Weights of a small GPT-style language model, trained from scratch on English Wikipedia: MLP 1792 SwiGLU.
Each number is 200 + 20 x the weight over its row's rms, rounded and kept within 0 to 999. Layers, rows and columns count from 0. The size before them is the row's rms in percent of the matrix's.

# layer 4 MLP up, 1792x448, rms 0.0375, rows 1358-1378, columns 0-111
097,182,197,184,197,216,195,198,174,205,224,241,197,189,221,218,189,227,179,178,199,216,170,215,209,172,208,188,204,188,204,213,198,172,171,202,216,179,192,224,176,203,198,248,198,161,229,158,196,219,245,167,203,204,212,190,193,193,222,202,255,189,216,194,183,225,179,208,187,202,214,196,237,207,195,202,179,216,182,178,170,208,194,193,176,210,197,172,219,185,198,208,218,222,178,161,213,158,221,173,183,177,164,183,224,199,229,200,208,206,199,237,189
105,203,208,234,194,194,212,196,217,214,151,195,195,214,226,154,169,200,208,209,217,191,173,222,220,211,206,190,136,191,206,191,168,203,192,217,209,174,176,215,176,190,192,217,197,195,158,168,170,204,216,190,174,183,223,217,197,186,203,222,190,219,178,210,222,206,206,180,225,198,202,164,210,180,166,185,202,189,189,225,207,205,215,205,219,225,175,206,212,220,163,184,177,210,223,170,175,193,210,221,161,202,239,218,212,195,182,176,195,184,212,192,231
096,238,214,173,201,210,195,179,237,187,220,160,174,208,187,211,199,203,224,212,188,201,197,241,203,195,168,192,213,196,215,192,218,178,217,213,218,186,191,181,184,184,171,232,198,211,232,208,209,219,223,197,192,167,188,168,219,216,183,247,181,195,233,170,201,205,189,201,162,211,221,216,229,169,196,230,252,180,232,182,214,193,198,176,193,177,195,197,214,208,179,174,150,234,173,207,186,158,221,172,166,189,191,231,239,220,219,216,160,219,209,208,207
104,225,176,204,189,183,222,236,201,175,215,229,224,184,213,194,214,172,204,166,166,198,207,207,202,227,187,212,172,210,210,178,215,197,239,196,203,235,203,219,216,203,249,205,180,202,200,201,250,205,206,231,199,210,144,185,183,173,186,194,212,165,207,209,174,218,204,209,200,206,247,201,195,188,218,206,217,209,215,193,194,233,222,223,188,184,212,193,218,216,199,199,197,173,210,175,214,193,192,200,215,200,254,192,230,179,152,170,194,212,180,218,198
101,201,191,189,184,215,214,203,213,178,212,190,188,197,209,245,178,203,172,163,203,189,210,210,241,191,189,158,196,174,198,195,191,195,198,205,209,213,215,193,194,198,190,206,174,194,222,203,242,227,169,201,194,182,183,209,225,179,199,190,191,210,183,197,196,178,230,196,156,219,184,211,194,209,171,176,211,182,155,193,221,204,190,196,198,194,202,238,191,188,190,189,242,192,253,216,202,194,186,195,238,188,192,187,183,194,200,166,192,241,218,206,227
102,175,222,198,174,177,221,232,216,235,247,205,213,200,188,159,210,207,212,203,205,191,191,223,192,198,226,216,224,192,190,183,183,159,232,192,194,188,180,209,216,197,169,225,193,202,140,191,219,220,178,192,201,200,203,213,211,220,215,206,217,219,185,207,151,217,178,198,182,172,223,219,194,205,195,187,183,214,212,212,208,205,166,200,224,226,232,210,199,192,196,189,209,229,201,215,246,180,228,216,195,182,168,230,185,239,202,203,217,210,224,194,199
100,179,224,209,197,201,209,218,182,199,166,211,183,201,171,208,180,209,212,213,245,176,207,221,201,177,201,174,229,193,198,182,238,214,201,215,219,212,207,198,200,213,184,218,216,204,210,172,232,233,164,192,222,172,224,213,227,191,242,241,176,180,191,179,185,183,208,209,159,195,222,178,213,231,208,224,224,201,197,206,192,221,212,218,193,193,161,170,226,192,224,191,227,195,176,202,190,210,208,196,211,165,193,179,227,209,198,161,172,211,208,228,183
102,199,171,233,195,222,230,197,169,228,230,224,222,217,152,218,181,187,192,221,224,209,233,176,232,210,178,211,202,186,183,203,160,181,215,213,232,233,231,198,193,174,219,214,215,186,168,194,230,237,188,191,182,200,242,221,194,196,233,209,172,192,198,192,198,174,184,180,188,201,195,223,176,220,215,182,224,210,185,174,180,228,197,196,206,222,174,217,207,159,206,221,176,228,192,214,201,180,190,231,228,183,184,220,228,192,181,146,166,196,212,248,210
100,220,191,233,225,220,186,169,195,171,188,239,234,199,229,184,161,198,194,182,185,202,193,189,182,196,178,199,198,169,192,207,193,241,220,238,172,257,230,225,208,224,201,197,224,195,208,219,190,211,198,181,165,212,169,176,197,207,180,213,198,229,196,230,173,212,203,211,172,174,210,197,184,183,186,180,187,203,175,203,175,238,215,235,167,170,185,187,210,172,226,222,189,158,206,222,197,204,172,211,202,186,220,171,186,218,222,205,201,171,187,165,211
098,228,204,215,181,233,202,184,214,168,178,222,180,220,198,185,189,242,192,239,205,207,220,194,209,196,192,202,199,185,202,203,169,225,217,227,200,215,198,217,185,222,183,206,236,213,184,181,175,204,190,193,198,204,218,225,192,167,223,213,207,176,193,201,205,206,217,184,222,164,232,251,195,226,240,194,190,194,204,196,205,194,186,196,212,208,214,201,197,202,224,198,178,177,186,204,198,233,212,204,248,180,218,201,144,225,185,207,189,169,179,159,207
096,155,219,145,242,191,199,183,202,178,157,215,179,210,186,205,187,201,196,225,232,169,228,234,156,218,184,211,152,221,166,167,209,187,225,222,224,161,184,197,193,180,233,209,226,206,203,177,211,182,217,176,207,196,189,177,214,208,176,186,189,195,170,226,214,173,180,180,205,182,205,197,188,175,154,192,181,237,222,215,167,233,202,220,192,227,187,193,218,161,198,197,195,204,203,215,224,171,214,169,170,190,180,215,225,215,186,221,186,205,222,224,226
099,171,208,222,176,201,174,226,201,200,191,208,218,206,191,238,166,191,223,191,212,242,212,203,205,172,148,241,198,167,233,206,196,175,186,222,217,191,188,205,192,198,202,219,195,167,189,210,217,215,195,224,196,211,181,186,183,175,160,201,204,194,195,204,199,198,220,221,175,203,173,196,184,220,204,237,182,227,191,222,236,178,202,174,213,190,229,229,202,188,185,192,187,186,203,157,194,224,191,170,208,187,229,215,197,221,170,193,205,185,167,179,174
100,198,215,203,165,211,226,184,197,205,215,206,159,167,211,210,190,197,181,182,217,199,256,233,184,215,214,213,225,185,182,172,188,197,186,194,184,212,204,169,157,192,172,181,214,193,210,177,211,217,201,182,176,182,181,196,201,218,203,208,193,212,179,180,199,212,221,202,173,168,214,198,212,182,166,227,210,211,205,201,210,158,166,218,193,210,187,221,191,213,188,198,166,209,209,216,203,224,177,214,245,218,235,162,202,210,210,179,201,184,216,182,231
099,198,189,197,184,171,203,178,184,251,202,187,221,234,199,213,209,201,185,172,181,197,177,178,218,191,171,222,209,187,215,196,166,232,208,222,197,220,209,192,179,180,240,177,216,208,174,242,233,186,186,199,229,230,198,208,229,182,184,196,218,211,184,190,198,199,201,214,195,156,196,227,194,209,207,151,196,183,206,192,185,197,201,173,207,189,218,205,185,194,214,181,229,189,205,210,183,169,207,206,195,185,199,226,203,189,209,209,224,177,195,181,195
100,194,189,193,233,207,228,193,172,219,200,180,218,202,203,188,231,212,195,176,193,181,190,197,176,199,182,155,200,216,234,165,200,228,215,229,215,192,196,221,173,215,219,224,192,198,218,171,213,183,206,211,188,201,191,204,187,207,192,206,217,205,222,211,181,205,200,193,204,195,175,169,201,231,201,202,202,217,179,159,177,201,211,186,199,180,174,210,191,215,226,196,169,196,181,226,177,172,184,208,210,162,214,202,185,182,170,169,183,227,164,208,176
103,180,194,187,188,211,192,218,175,203,209,209,179,187,221,179,197,176,208,206,186,186,224,167,219,183,225,192,206,222,183,219,223,223,214,214,185,228,203,173,222,207,177,192,224,230,200,185,201,194,176,164,196,180,224,219,162,196,188,151,196,177,195,215,176,183,229,182,221,205,180,198,200,190,184,214,191,178,213,164,197,204,228,197,222,235,194,204,188,187,207,219,162,200,201,161,183,192,224,191,160,175,209,190,198,195,216,243,223,228,184,217,191
100,179,227,208,196,171,196,174,198,181,205,195,211,189,220,239,182,199,186,188,180,208,225,169,154,198,204,183,227,234,210,171,235,214,190,169,170,191,231,198,201,250,227,228,220,223,189,177,226,207,217,198,205,203,206,230,191,151,200,217,168,161,252,217,206,191,195,166,210,144,236,219,216,211,191,192,219,176,226,215,168,173,193,218,191,206,174,187,200,195,197,195,196,187,195,234,201,195,197,204,201,209,180,192,221,206,205,160,208,203,191,192,206
101,153,200,179,212,198,172,181,223,163,185,218,218,192,202,187,219,229,189,218,198,223,199,209,183,173,189,211,233,245,162,173,214,204,161,209,228,206,218,188,225,150,219,185,219,181,198,215,207,228,239,212,241,174,191,180,200,189,174,190,207,186,173,216,222,194,224,194,149,198,229,177,206,185,197,185,205,190,191,204,185,182,212,192,212,194,182,217,186,207,220,213,210,208,225,204,193,207,222,162,207,178,242,221,216,176,202,203,194,184,188,203,227
102,193,191,166,227,230,169,205,193,196,208,185,197,181,165,240,172,193,193,204,193,189,180,193,181,217,188,237,209,191,166,189,206,199,230,200,188,187,187,195,196,206,210,187,211,178,217,204,203,169,184,217,168,200,216,219,170,193,186,218,187,184,214,204,192,225,195,170,229,216,168,209,169,206,214,226,191,201,191,194,191,204,200,201,192,184,173,196,241,180,194,206,179,162,219,215,213,192,180,197,183,183,217,176,240,232,188,185,218,211,230,197,217
098,185,202,218,194,198,222,198,182,179,239,235,190,167,192,211,189,205,218,204,185,156,198,190,215,203,215,203,227,201,187,207,207,252,201,214,189,201,176,244,213,191,195,220,216,217,190,213,198,208,188,189,193,158,187,218,187,191,223,231,210,213,187,231,156,225,195,198,218,195,224,185,183,227,182,193,186,183,204,229,176,203,195,205,208,199,237,185,202,205,198,173,175,203,195,208,203,227,208,192,196,243,197,208,209,208,213,222,226,208,181,192,183
099,204,212,173,189,182,194,181,201,224,195,216,243,210,165,183,197,195,172,188,213,210,195,204,231,179,181,176,204,190,211,192,214,217,205,181,221,150,169,210,150,208,207,188,205,216,212,197,234,165,172,182,224,250,199,191,197,178,212,199,201,226,213,191,180,217,191,194,200,176,205,237,194,209,212,169,209,205,170,190,178,179,201,173,195,190,197,196,168,202,193,194,188,226,201,243,231,236,188,218,191,194,218,188,210,237,198,198,215,188,204,183,185
# layer 4 MLP down (transposed), 1792x448, rms 0.0285, rows 1358-1378, columns 0-111
099,205,222,152,216,202,185,208,195,192,191,188,165,191,175,194,164,197,219,190,223,223,171,203,198,230,175,192,217,182,168,233,189,201,203,210,217,234,210,192,188,201,211,222,192,178,215,242,205,210,184,179,174,219,211,178,164,193,179,208,184,152,236,202,206,201,197,212,212,206,226,172,211,222,225,249,196,215,200,212,172,198,197,182,222,199,209,185,189,228,206,223,205,174,218,213,218,197,193,215,201,208,192,218,190,242,190,184,206,213,210,177,205
106,211,178,226,193,182,200,196,198,211,189,197,244,190,216,173,186,181,199,217,199,182,235,171,182,215,192,192,183,250,202,201,202,218,190,218,201,220,198,186,226,186,203,206,223,194,206,228,253,215,220,183,209,215,225,189,204,155,214,194,206,158,188,188,218,199,188,190,183,156,206,176,203,205,230,221,197,215,224,230,230,224,191,195,202,202,175,179,210,185,179,190,204,199,199,225,169,207,186,241,193,225,183,179,190,183,205,201,173,189,164,213,204
098,179,208,193,195,202,198,182,143,179,223,167,199,233,218,189,162,199,168,240,221,192,234,192,199,161,201,209,211,179,218,196,169,224,208,214,209,193,181,171,205,207,195,193,206,197,183,188,216,208,180,173,211,169,200,170,213,191,175,215,222,188,235,187,217,217,214,201,218,207,203,178,204,185,206,182,205,209,200,197,226,237,205,188,163,193,196,214,181,184,192,172,235,219,223,219,223,190,197,197,195,218,214,180,195,211,183,142,217,174,226,177,164
106,185,209,181,200,211,177,221,195,232,222,204,228,231,179,191,165,222,174,191,213,222,185,203,230,214,196,195,199,228,189,179,195,189,204,185,205,232,206,194,218,199,186,193,225,216,226,212,191,175,222,208,201,185,206,195,172,179,160,197,234,162,188,189,202,236,191,225,221,176,217,193,210,208,174,183,183,212,162,194,262,210,246,219,167,208,189,198,202,206,203,219,221,241,199,174,168,194,205,256,192,178,226,193,209,189,204,215,203,217,177,192,209
104,215,162,202,188,243,214,203,195,174,200,218,205,187,192,209,209,185,228,188,223,186,218,223,198,182,246,176,242,195,192,218,201,181,214,207,205,204,139,190,170,215,199,200,200,195,155,243,239,238,179,223,171,169,185,201,201,187,166,227,189,214,219,217,205,232,205,185,180,182,204,237,187,210,187,219,174,152,189,181,206,240,169,211,211,179,210,234,214,200,191,189,199,214,191,251,194,207,181,179,169,186,195,211,210,231,205,182,185,222,204,203,209
103,193,200,215,159,192,201,221,178,192,194,176,211,210,212,188,184,216,249,200,185,199,202,192,173,184,235,195,190,196,191,211,183,218,197,169,204,195,196,199,172,224,154,213,208,184,176,200,245,203,210,213,203,182,217,187,202,221,205,193,227,238,212,192,191,233,221,201,210,183,238,201,200,189,211,235,192,188,184,222,207,233,202,204,158,208,190,198,200,181,187,184,202,202,198,228,229,191,179,208,248,209,202,191,209,186,195,199,190,222,239,181,164
101,171,195,230,196,201,202,203,228,250,233,223,194,229,164,165,199,173,172,190,204,204,190,212,196,154,186,210,186,196,204,201,198,224,193,217,187,223,244,204,182,211,195,180,197,217,216,192,182,199,182,176,182,203,188,195,224,240,222,160,188,173,185,184,225,200,198,183,164,223,204,208,217,210,221,194,179,199,187,202,179,240,238,199,198,240,244,205,181,182,188,213,216,197,200,219,181,196,202,202,169,199,188,213,226,210,197,194,192,201,195,198,231
103,159,219,196,193,182,213,213,191,209,191,210,225,182,189,185,182,208,184,184,182,194,187,162,210,176,198,210,221,212,223,232,205,218,192,214,168,176,178,174,210,178,240,191,218,204,163,157,204,194,209,179,215,191,198,160,211,218,205,185,209,181,223,205,191,193,176,174,229,209,202,223,166,181,217,190,249,196,212,191,240,183,195,186,186,231,175,232,192,192,185,219,231,232,230,182,208,165,205,188,224,205,221,172,224,225,197,172,169,226,212,189,235
097,164,221,182,217,220,205,209,216,199,215,181,184,207,188,221,197,180,222,220,223,186,190,215,198,169,194,201,170,190,194,162,211,189,209,177,195,240,202,208,175,216,191,210,197,208,203,225,206,179,234,196,241,222,184,223,191,190,167,191,173,177,178,186,196,172,210,207,168,187,200,182,201,259,229,195,205,194,198,200,232,191,186,196,211,223,194,187,178,209,214,215,192,205,199,195,201,187,208,217,190,268,216,236,192,214,195,209,201,201,202,227,262
103,241,186,184,188,219,218,224,209,187,250,226,190,178,214,179,205,180,177,194,210,207,194,208,227,211,222,206,163,229,192,220,177,223,197,213,206,206,220,225,193,173,191,183,221,170,185,258,206,200,170,212,182,209,171,203,203,201,185,169,193,214,258,224,176,188,193,184,224,214,177,150,194,194,217,234,177,223,204,181,187,173,186,193,228,214,246,211,223,203,194,229,195,213,233,194,177,181,214,194,222,206,223,204,232,175,197,201,194,187,163,162,199
097,201,186,178,229,179,215,171,210,167,184,212,208,168,229,181,192,239,195,176,169,198,198,187,190,169,187,194,182,194,218,192,160,193,226,244,198,211,234,212,174,191,191,179,230,173,204,233,224,218,213,205,178,204,223,234,195,234,198,201,213,229,210,195,192,197,226,216,228,195,214,253,190,239,202,209,219,209,198,206,197,188,212,213,223,166,177,197,197,261,200,184,189,184,201,173,158,224,183,201,200,191,199,170,202,224,211,233,210,202,188,178,192
098,239,192,183,185,211,200,194,201,191,220,225,207,188,151,178,191,191,190,167,193,238,231,204,213,230,194,227,228,211,245,192,206,246,196,210,208,187,213,198,182,189,210,176,161,221,203,175,181,224,186,202,193,200,187,192,202,189,218,232,179,213,181,146,188,194,165,253,213,206,218,227,182,183,185,236,203,140,195,220,159,225,198,214,186,170,196,194,193,176,178,204,219,167,173,226,200,169,213,227,180,196,177,190,197,189,202,202,213,204,208,197,184
100,216,214,231,217,213,195,209,216,181,194,232,209,246,194,213,202,176,201,188,167,191,231,183,202,189,203,188,193,163,204,192,161,180,200,209,225,196,187,201,212,190,193,176,167,190,188,206,218,214,232,182,181,209,228,195,229,186,187,208,206,145,204,221,228,216,187,199,167,220,226,215,224,228,193,181,225,207,193,172,172,177,184,219,200,210,196,239,214,176,200,224,220,199,207,190,225,164,212,185,182,161,207,212,195,184,182,202,175,239,210,198,222
098,203,179,193,250,176,196,198,218,188,216,210,197,186,165,194,175,236,196,210,153,158,209,186,202,203,234,208,183,212,184,194,224,212,245,216,184,177,198,237,200,205,234,187,178,190,217,192,175,203,213,183,196,185,198,197,169,221,185,201,233,178,215,186,197,209,217,198,203,169,181,168,176,197,200,206,216,192,198,192,209,187,225,208,192,201,206,188,202,203,214,206,171,170,225,150,219,213,175,226,203,203,195,197,219,187,178,245,169,198,195,199,209
100,186,211,181,202,199,201,211,189,189,214,197,195,196,215,177,208,218,234,194,205,184,229,204,217,203,190,189,220,224,198,209,144,215,150,172,181,204,184,193,175,226,200,191,160,171,198,201,220,185,245,201,214,193,198,196,194,178,226,183,180,190,229,206,199,198,205,174,204,181,222,174,191,163,208,188,191,206,183,195,203,187,187,207,203,241,222,170,217,211,217,205,212,197,178,197,179,191,175,262,193,190,173,197,216,202,194,200,184,189,191,184,185
104,191,222,232,221,161,193,185,217,231,219,165,191,198,178,181,193,213,176,198,183,210,208,197,205,200,193,201,198,228,222,186,187,210,176,240,201,168,211,204,178,181,182,188,165,177,212,175,208,209,193,199,228,205,204,208,186,219,219,183,189,195,227,218,222,182,220,183,221,208,224,200,180,243,234,215,193,189,216,175,229,213,221,204,176,208,157,191,183,249,188,177,181,187,204,201,217,172,199,203,200,132,191,196,165,175,209,172,204,196,217,186,212
100,196,218,214,193,186,205,218,182,212,227,182,208,171,193,161,215,198,210,206,218,206,183,219,180,247,213,203,214,182,214,249,182,177,215,219,198,198,174,210,187,199,213,182,208,208,201,237,203,173,171,163,191,177,219,172,185,212,224,242,233,171,181,187,158,205,232,167,165,213,228,193,158,201,196,236,192,224,198,205,233,224,179,201,207,172,185,219,199,207,207,197,208,207,217,179,194,206,211,216,235,218,216,206,193,213,199,204,222,174,176,189,205
100,189,186,179,199,178,160,210,170,182,209,202,184,211,208,205,203,177,192,181,187,204,204,212,217,177,168,185,170,236,202,213,192,203,204,177,205,195,209,179,219,235,214,207,220,223,193,173,214,182,211,210,224,179,231,189,185,205,202,222,227,181,192,190,245,188,160,215,202,220,208,227,176,208,206,175,211,242,168,208,192,163,215,210,210,211,194,176,180,255,191,208,216,222,211,263,203,207,162,178,215,187,242,210,167,161,181,213,165,201,214,179,198
103,209,181,206,161,184,220,220,187,187,194,187,200,202,220,197,200,175,185,195,219,171,200,188,238,217,185,221,192,232,229,203,210,168,174,197,224,214,241,215,193,206,190,213,221,194,212,198,160,206,204,214,188,191,211,183,215,193,210,252,181,214,178,213,201,208,188,228,205,199,151,195,201,217,194,199,195,194,200,220,195,193,179,174,200,207,221,156,218,247,207,178,187,208,215,236,199,206,213,178,163,189,199,181,200,216,153,187,182,190,200,175,221
099,188,213,215,213,180,163,198,211,195,205,228,189,214,208,220,193,173,208,206,215,224,205,206,216,219,176,200,224,207,207,205,180,227,207,242,213,206,196,190,193,158,217,200,218,212,203,220,183,221,245,163,199,216,185,191,218,217,172,224,204,174,212,209,191,194,186,211,214,167,224,210,190,193,175,187,210,182,176,211,162,174,209,183,199,160,216,188,180,214,190,231,218,202,199,214,225,157,197,191,194,229,169,201,223,198,205,214,193,185,231,193,207
100,193,193,233,205,190,202,153,203,193,183,181,210,163,207,205,185,201,196,198,201,219,193,178,189,172,204,189,198,191,233,194,200,225,190,184,213,219,205,205,205,235,164,224,206,186,184,190,208,205,208,182,230,192,238,205,213,164,194,220,164,192,215,182,233,197,206,215,188,191,179,226,152,251,164,208,195,229,212,179,208,211,220,196,197,186,190,195,193,221,180,200,192,177,184,235,189,222,210,197,186,211,177,206,200,250,209,230,186,169,226,193,213
# layer 4 MLP gate, 1792x448, rms 0.0384, rows 1359-1379, columns 0-111
107,207,222,212,186,222,225,218,227,208,208,184,190,181,233,216,244,229,198,223,218,219,241,224,244,213,189,204,182,218,198,169,205,196,207,234,198,166,203,200,190,215,162,195,164,199,146,217,172,213,172,204,208,177,223,188,198,257,211,180,181,225,210,222,202,164,208,193,176,199,187,212,197,212,195,196,171,188,213,186,203,186,186,191,217,239,193,221,195,196,175,218,172,223,218,181,236,226,184,240,204,214,194,211,174,222,198,192,218,186,201,193,210
095,212,211,208,224,192,179,193,205,202,178,187,230,185,203,185,188,217,193,216,246,212,201,200,184,244,214,254,183,177,213,204,208,228,180,176,198,229,179,191,179,198,207,217,190,187,198,194,204,164,221,184,203,189,239,229,196,187,184,219,205,221,215,222,235,196,232,247,224,223,183,174,185,192,227,206,233,220,185,200,190,205,215,174,179,152,222,192,200,236,218,212,219,195,195,197,199,193,153,221,235,177,219,179,197,177,211,217,210,211,183,224,161
106,205,157,195,194,183,211,212,201,243,230,177,188,212,193,201,228,171,242,203,226,172,190,190,187,223,230,212,198,184,200,205,212,204,211,208,222,223,177,197,220,186,212,204,190,209,190,203,224,218,163,195,224,225,191,176,209,155,172,216,212,213,203,220,204,188,174,197,188,214,222,218,185,179,227,224,187,209,237,173,188,209,190,206,164,196,162,210,198,188,220,217,179,141,207,207,197,206,191,190,185,200,236,226,204,246,213,178,187,185,183,232,195
103,194,176,210,191,208,215,234,171,207,225,205,199,215,203,209,217,194,207,192,225,195,181,219,147,184,218,204,192,216,187,186,193,188,229,234,226,194,220,199,245,207,173,211,220,231,201,203,180,201,233,204,194,200,190,183,210,205,239,212,166,198,215,243,209,210,200,204,170,209,221,194,194,235,213,211,182,207,180,225,188,172,207,192,224,215,182,178,181,183,204,155,178,196,213,200,224,201,182,167,171,183,222,216,236,211,215,191,198,210,248,230,200
106,221,186,185,211,203,212,170,197,214,175,225,194,194,226,223,188,212,216,196,184,209,198,172,145,208,227,162,208,215,193,191,206,221,220,218,203,219,159,227,164,220,195,198,200,178,196,189,180,229,206,184,218,176,227,177,209,236,200,188,205,207,202,171,199,250,215,186,198,189,219,191,210,163,200,223,209,189,208,180,180,211,234,184,199,213,209,201,175,183,224,156,193,216,172,197,223,207,220,199,165,202,207,197,256,235,171,181,189,211,206,215,177
104,198,206,176,210,204,240,173,181,176,203,175,201,206,214,184,200,212,210,206,170,210,221,178,199,201,209,196,195,199,221,193,220,170,202,201,199,182,195,202,218,196,176,163,156,190,251,193,200,206,220,201,191,188,196,180,177,182,187,182,231,172,217,211,214,168,185,208,210,178,213,237,179,202,207,206,209,165,196,212,236,192,197,196,237,197,211,215,205,214,168,201,186,192,176,162,164,213,220,207,191,188,209,177,187,203,201,224,206,220,200,211,195
102,192,204,200,160,203,214,193,179,170,177,188,188,188,183,195,240,191,202,173,189,195,166,195,174,193,236,228,199,206,184,165,190,178,160,200,231,208,187,199,225,242,195,174,168,200,177,213,217,208,176,197,225,198,193,221,190,236,182,210,190,197,202,179,234,227,202,173,200,206,180,202,220,199,199,201,187,201,213,203,176,226,191,193,196,184,219,179,215,235,240,206,195,185,212,190,213,182,196,220,182,223,168,202,213,224,230,221,188,222,161,210,203
105,188,196,181,170,180,180,207,197,199,198,179,160,157,197,228,194,210,206,202,193,232,215,186,199,176,221,198,179,173,174,206,215,236,220,205,191,194,196,248,187,190,241,177,162,219,158,167,179,201,227,240,209,220,180,230,191,200,188,172,207,232,195,180,182,199,233,239,191,189,215,204,225,181,199,204,216,182,188,177,210,228,179,217,199,173,178,172,203,176,189,190,199,195,207,212,230,216,213,193,231,158,194,242,214,217,210,181,218,189,208,173,184
104,180,166,228,177,180,228,217,213,197,195,219,243,175,227,203,184,209,178,225,180,193,249,197,224,216,187,187,201,196,187,204,192,201,209,225,233,185,143,176,212,195,211,217,218,200,198,198,188,215,197,159,204,209,173,215,190,194,212,172,185,225,176,213,230,225,189,215,223,183,182,206,199,208,194,177,232,225,168,210,193,182,176,216,214,200,199,192,222,235,226,185,201,202,194,216,192,202,215,167,195,237,190,219,191,204,221,161,200,174,211,216,191
098,224,206,227,190,185,206,207,199,190,186,188,189,190,197,173,235,212,227,205,223,211,194,181,189,193,206,227,214,192,234,195,214,250,187,201,186,209,214,195,189,174,186,180,225,201,194,194,188,225,148,197,241,187,156,161,212,210,170,221,193,173,202,197,191,245,179,168,181,201,192,206,206,201,217,200,174,216,178,169,191,199,203,169,190,211,203,187,227,209,171,173,210,204,206,213,224,225,196,185,233,205,218,207,197,225,184,162,173,174,224,180,223
101,195,187,204,212,202,222,230,191,239,241,191,206,193,184,203,208,224,173,190,203,196,221,218,220,228,233,174,188,230,180,173,198,166,186,216,183,188,213,202,212,145,225,174,189,210,218,177,208,178,220,207,147,192,174,216,261,207,224,191,193,219,203,214,193,211,185,229,200,192,191,208,203,155,185,166,209,197,205,216,225,185,187,206,260,204,185,236,170,233,172,186,205,201,182,225,218,181,204,222,176,205,185,204,220,202,211,184,224,195,201,189,200
100,198,197,223,205,186,210,207,213,178,218,209,224,239,206,200,224,223,213,175,195,173,201,184,184,233,220,220,188,229,209,227,190,213,215,240,211,152,220,195,212,214,188,230,187,202,171,190,200,219,183,158,198,185,179,182,221,218,220,200,216,186,171,230,204,230,182,199,226,216,235,222,195,190,202,213,205,220,200,205,222,199,208,170,218,201,148,202,208,201,227,204,197,171,202,206,217,188,195,206,211,207,206,205,184,198,201,182,175,215,151,205,179
095,198,158,158,174,203,213,195,230,219,201,168,171,217,202,217,202,214,223,168,211,226,191,197,185,209,220,194,215,171,178,212,209,221,189,215,219,196,172,206,206,155,178,231,204,229,175,235,214,174,223,192,200,222,196,222,227,184,167,170,224,249,207,219,206,195,199,199,162,213,228,221,192,165,200,166,189,156,230,233,211,207,190,165,226,228,189,218,210,167,181,175,203,184,188,189,182,187,226,195,184,178,197,167,202,217,219,194,205,200,188,215,184
099,192,216,182,229,230,156,196,184,181,220,223,231,208,200,190,181,173,196,214,212,239,220,206,194,188,242,181,209,230,168,223,196,221,171,246,192,222,199,208,225,215,234,204,193,238,204,201,188,217,159,189,217,168,182,221,203,247,159,225,212,219,187,185,199,188,197,184,167,216,195,231,205,179,216,194,160,201,192,206,203,168,203,218,232,216,227,184,218,169,163,237,183,197,192,223,224,208,182,185,208,195,174,200,173,224,240,209,214,181,214,195,205
098,221,196,205,230,145,176,222,220,191,199,182,207,191,198,199,193,206,206,215,199,203,227,207,174,202,232,193,176,181,235,202,199,192,211,214,161,204,194,174,170,204,201,186,174,226,234,229,201,179,188,209,177,201,190,191,177,190,202,197,238,175,212,209,196,205,221,206,153,175,210,193,214,194,227,210,217,206,247,204,217,170,219,180,192,233,211,175,170,172,192,228,204,187,176,189,176,189,206,218,183,217,175,203,218,198,169,202,218,203,204,186,204
099,201,171,177,200,189,215,230,207,180,236,179,200,199,221,213,225,164,224,220,237,222,181,163,194,222,170,171,196,186,187,176,214,181,193,208,236,219,212,183,198,227,198,214,214,191,189,222,221,254,238,182,200,182,228,222,231,209,171,192,214,207,218,193,195,184,210,179,202,200,233,247,189,174,211,210,200,221,220,211,189,174,170,156,173,209,190,180,172,206,166,210,198,206,195,197,204,216,175,175,233,175,192,229,220,188,218,177,189,197,207,218,168
097,208,217,207,189,182,193,207,191,244,194,222,185,213,209,218,187,262,190,182,197,193,170,165,175,176,206,234,233,211,205,190,180,190,202,233,206,227,195,211,184,198,223,200,233,173,196,229,183,198,215,202,186,193,181,183,191,174,224,211,185,216,226,199,155,214,231,178,197,214,207,229,182,214,203,211,177,206,178,205,220,237,185,192,209,192,218,204,226,184,230,181,211,167,217,212,216,212,191,175,206,195,212,185,185,223,213,206,213,208,216,186,189
103,175,229,221,200,178,195,215,210,223,232,218,241,157,220,192,212,216,181,198,228,209,188,231,193,180,206,180,202,190,204,202,243,200,183,210,215,198,225,234,201,185,197,232,225,230,191,186,184,213,153,184,190,189,193,216,236,189,193,200,183,213,235,214,211,228,207,164,178,163,195,215,171,201,227,187,211,212,199,163,230,236,189,180,178,232,201,195,202,197,236,183,212,202,184,217,216,194,190,176,182,219,218,208,174,183,183,157,227,204,225,220,217
097,203,201,208,200,190,193,196,241,172,220,217,194,216,175,217,199,197,240,201,181,213,231,225,237,169,200,170,211,194,190,189,221,179,227,160,187,200,186,212,210,168,220,210,180,238,191,215,183,202,211,222,219,193,172,229,175,227,210,203,212,199,194,184,193,228,183,212,204,200,170,176,228,196,173,213,238,213,180,217,193,200,191,229,195,185,182,195,198,222,221,199,222,205,216,174,195,201,184,178,201,174,198,214,190,186,197,156,210,240,186,194,190
100,192,223,196,235,171,172,171,232,209,191,221,200,209,225,195,202,176,170,210,178,211,189,234,182,191,242,205,182,184,215,195,208,203,170,186,227,168,162,204,231,195,183,172,180,204,193,172,221,210,213,176,233,197,157,166,210,203,203,203,229,209,195,208,196,205,225,199,225,168,222,186,238,179,165,194,195,208,192,213,211,193,205,212,233,195,189,215,186,187,227,203,185,181,186,209,210,201,178,200,173,167,184,200,230,185,217,208,228,217,225,211,190
090,201,232,201,166,194,223,224,183,180,208,171,217,187,186,208,214,197,209,210,200,187,150,212,185,215,174,198,178,202,211,192,216,179,190,183,211,229,165,177,163,235,198,248,215,228,180,196,240,179,167,219,163,209,203,176,193,200,175,170,160,203,165,204,187,175,206,218,216,223,174,183,200,216,237,215,231,201,194,217,198,206,195,211,220,201,172,152,195,233,204,179,192,196,214,220,206,217,183,191,173,177,215,210,204,211,194,174,192,180,206,227,183